From a checkpoint of a small transformer trained on Wikipedia: hashed n-gram embeddings.
Each number is 500 + 50 x the weight over its row's rms, rounded and kept within 0 to 999. Layers, rows and columns count from 0. Numbers have three digits each. The size before them is the row's rms in percent of the matrix's.

# layer 5 attention output (transposed), 96x96, rms 0.186, rows 58-63, columns 0-95
098:468592484444542378533478433563467470590539621530481549482500487438451491541579506475458516554508597512493451542494519540560524515496480413390545505515402468424514430545538520466471418430450472550504503558438484405572561508517524462507443503523449494497391511553497517513545502575552543535
101:452545456490587430529526539605440512486346548493595509508417571389481442530512541546496511574465495500494447486516487541501507540503484626577568494436516477538480512516481581404504607461413476571497542451509553509451467492516532524484480447539486487438479425421542531503506522497492441567
107:494486530494438485418404416479570527491530449531482472510509478474549555536520436506491528499550510519437479594569507383454481608523502605525515374535556512557543505454502441504438449465550578478579504411567454548532499455507569485456567475508528450482463499441414498442480550608505442451
109:526522505565489568487453448507592477555547509455590501480531486513498453467437554547616574502538465555488433496474470503514541552457483497517547500555570466466513472501464521416563484447512474472392467615379473418430582558465500560419479474447472510450537516421550583454510583526415457502
112:469570499532507573374479475381487463566505477440568531503412515535468476544523558505489439536423459550639524430506590415505486519567552486520458495532488527491499496440470478400478411499579461511470518576519467606531536452471458546463524526562592469493524512544512439440471527479565442532
108:498491554520445563534477473571463483561488549489435541458420449430510471468428427521469490504537544471609484468547507485488469448521569518548467623533619443516589538367408516401507455414452495498514478460491499469512548530520492497582471472567507528605419460547467505553491485448544550474
# layer 5 attention value, 96x96, rms 0.215, rows 59-63, columns 0-95
109:482494477514538507447539522435508502476511520540438490488540429502481515461603589518491621506519474534498539415402512524461424458467526566483475439396538536499497465392391457531573574569451456519438469535468530495586584616569610536550434498516513430469466483550517482495487474487463545488
125:486536474501458509480509482554522503531571446521455443599551487609459451567482409516471502578491544582532493504492503485556421475512484321495504540472531519560465502481453500634455453508504419437468388513547436451433502414559425477480563509504559507550487552498502505484491553554563507563
129:513461500505479496491422572506458517529478488559588536471471532423461535573614599498518538435516487502512507499408468470512486498523483584505501490576463518468559522492589435394567512518490557568467457566524522507452453645443468460506473480497482527448500481523524426619475589410431441425
118:546561570465443490573500503493515526548535465454560463495457557509457503531420498463528417578469528434494496518473448560514506501533448452489513528524444424501458493547470541404372469458539631502533580411393434521470489433439458535483532472504493511479568544401568554480609428562529507496
105:475562529520475483471462538499462482505468510557438448512508501574500448431507442448519482575458500499496529469414510606492498368468432529499473627419486468509546541540494557530480499455619477439527432539482507441524539400507440479534523547498562471474525484601467622494455522624532418463
# layer 5 attention query, 96x96, rms 0.171, rows 64-72, columns 0-95
084:560505511530509398582493489633517605479590479451478433448489549470481528444466480470567570587570560454442415496534525481507497551430551478559561502501568472456485505461524531509484564428412586484573555465491447461459548539541412556517480500442501496416472550522455441496481546499517529403
119:558549472474479571592500412510630402498433421440565488459451581486530538544482510506429489427392410476518511495517435527476543523501506503450497491498477414472499509434510456511482421547496564535541468458415597536478556410502510460457601494608537509522480550487493465506580443504512493554
131:433398521559603439572602571533518566444548614500474501541477472520548434542483509529522451541560550507474508570529557518459500468486557538542447464489548528526518440571464558474501576440474485413553538445490442487504473504531472522577389464436436611538477465508478519544404527521487538421
146:603537448440527561500526435520505463533429464529551556387494571445468477502498517505445440499487428497573482445475409491433593489521454525479499558492489516490446586452576414528475453617474588461573479448436546515540518452465600423465518543612555506512516509460433512466540513512548536542
092:527554468440376490483511506553492454547544525553505474483548468424476464516452431426473513549486512495582531475489491572543480470440472545518512536509565580528481577556540558535505513536521471486463486375539495519531494535473636510394483510503529394506484625466425386449496562519525391482
099:499427488484565494560585592503517412470560498421481502501507467528571500616476512486459552505471530528490558501456572549397413483513512553492519523529414408541482504611463534448455495436575503523566616467469550455483461532579528502480476463485473557501518447438453524554509443467555627541
102:529484513555452517501557446466493487515506471459463399532541364485526476414513461583525475525425497465489464531558567558462407507467461549497556482515605491466451382482472467528423542490548463582534503604473532449460386514483466574505561509546545529513466477470476486546483399613464550456
083:628588477441489500503464519475488489554505550506480501502400532379471552397569414447467436513577493465536453483474536532541490455414473484480478551553524527429428552495555527483461552542500478493589462504517436475500463551528515475503430536510514425488532629571459495456507598586560456432
101:436492533476483478329506553459429564537500531504506579554535481575414483541519494452468548554548552613520533550417475492559397470529502592535425506452390611460557509430476587536504510482497535558473475560556518503510476554504527493560469485490515497501525449493513503462439486544595543453
# layer 5 attention key, 96x96, rms 0.172, rows 64-72, columns 0-95
089:535494540488476579519495497508623462534504447501541523471486562465490484501508531377431465475425488490542458509466503437535551540434481429485553399436467420475487589512556461569512454520457532569475481509412508553482600462443505556453593573497554446458478576496527454411613449464423487529
151:534576606490450496582503491548663439500421441486507597451503510501495537476477514478472494503344414512510432522493487529505528571466451499505500463467479382461457555467528524533486432503416544571501490544433499562491560478429521548456570572512548472445511573506466473436564489515464464542
118:445482384491601544403526529489371579529575554526483412589510533492535440535522485520527495489599604494512540487501498495495470429545538476510483574517510593548572454530412424506503573474568442457485514466549499474518504482589440435550482462491484513554481415530527540560436475504536528439
082:382463460465531485556468596592486571520553501517551447527535479421492561512580561552477547497512542445550476504592451534495459480444541576487506583554501550552406386461437427401450558494555451421506454501511539448465509569565425519551446498536524553518445473527446496502488510561558505482
075:379430515563498451537506566545457513442503472535522525577567487501368542491582513489464420542546500454395505442550524489521460477528481530456439385469485532498525463441492499424526530479601509410500551517508469485464431470553503521497499527452525581634591475523435510537510534439553567455
082:466521507633582385476569470540480486460500512491446520493494522494468494396424512526564409488488520430422565571414443553483572470499559620447493511495666537413555505518565429520509477447520448477527548534435490531495559527511535449489514491445494519502563499504456488527472469512458565467
077:505536481505538478512510544559573501446380527501511416461605461451557503471475497474386466484426516577310525601501500487504437530457539475433407432468515497478583453491550530557468562448530596463543522516520554523555513512483518537477537485503471444452474570569445460495499538510467468451
098:506542413448473533484517530499518511470572479573503503462486506500482451649445523423478547429481505537507566578518458482588450523468556429501384502614434473587506537467486412488428514563526558412520428455505494524512512490495522420504458523495520458430538521479403422429512548488580580495
097:471476446493507544466523534530511537412521575556491548516453503474499416493524494567513482525556524530548550519474514475483485466519370525549376477471498573510552468633425507469506547535557380463432533398573467430535456534502515438444421513482485555603531386475449522573474544473526509491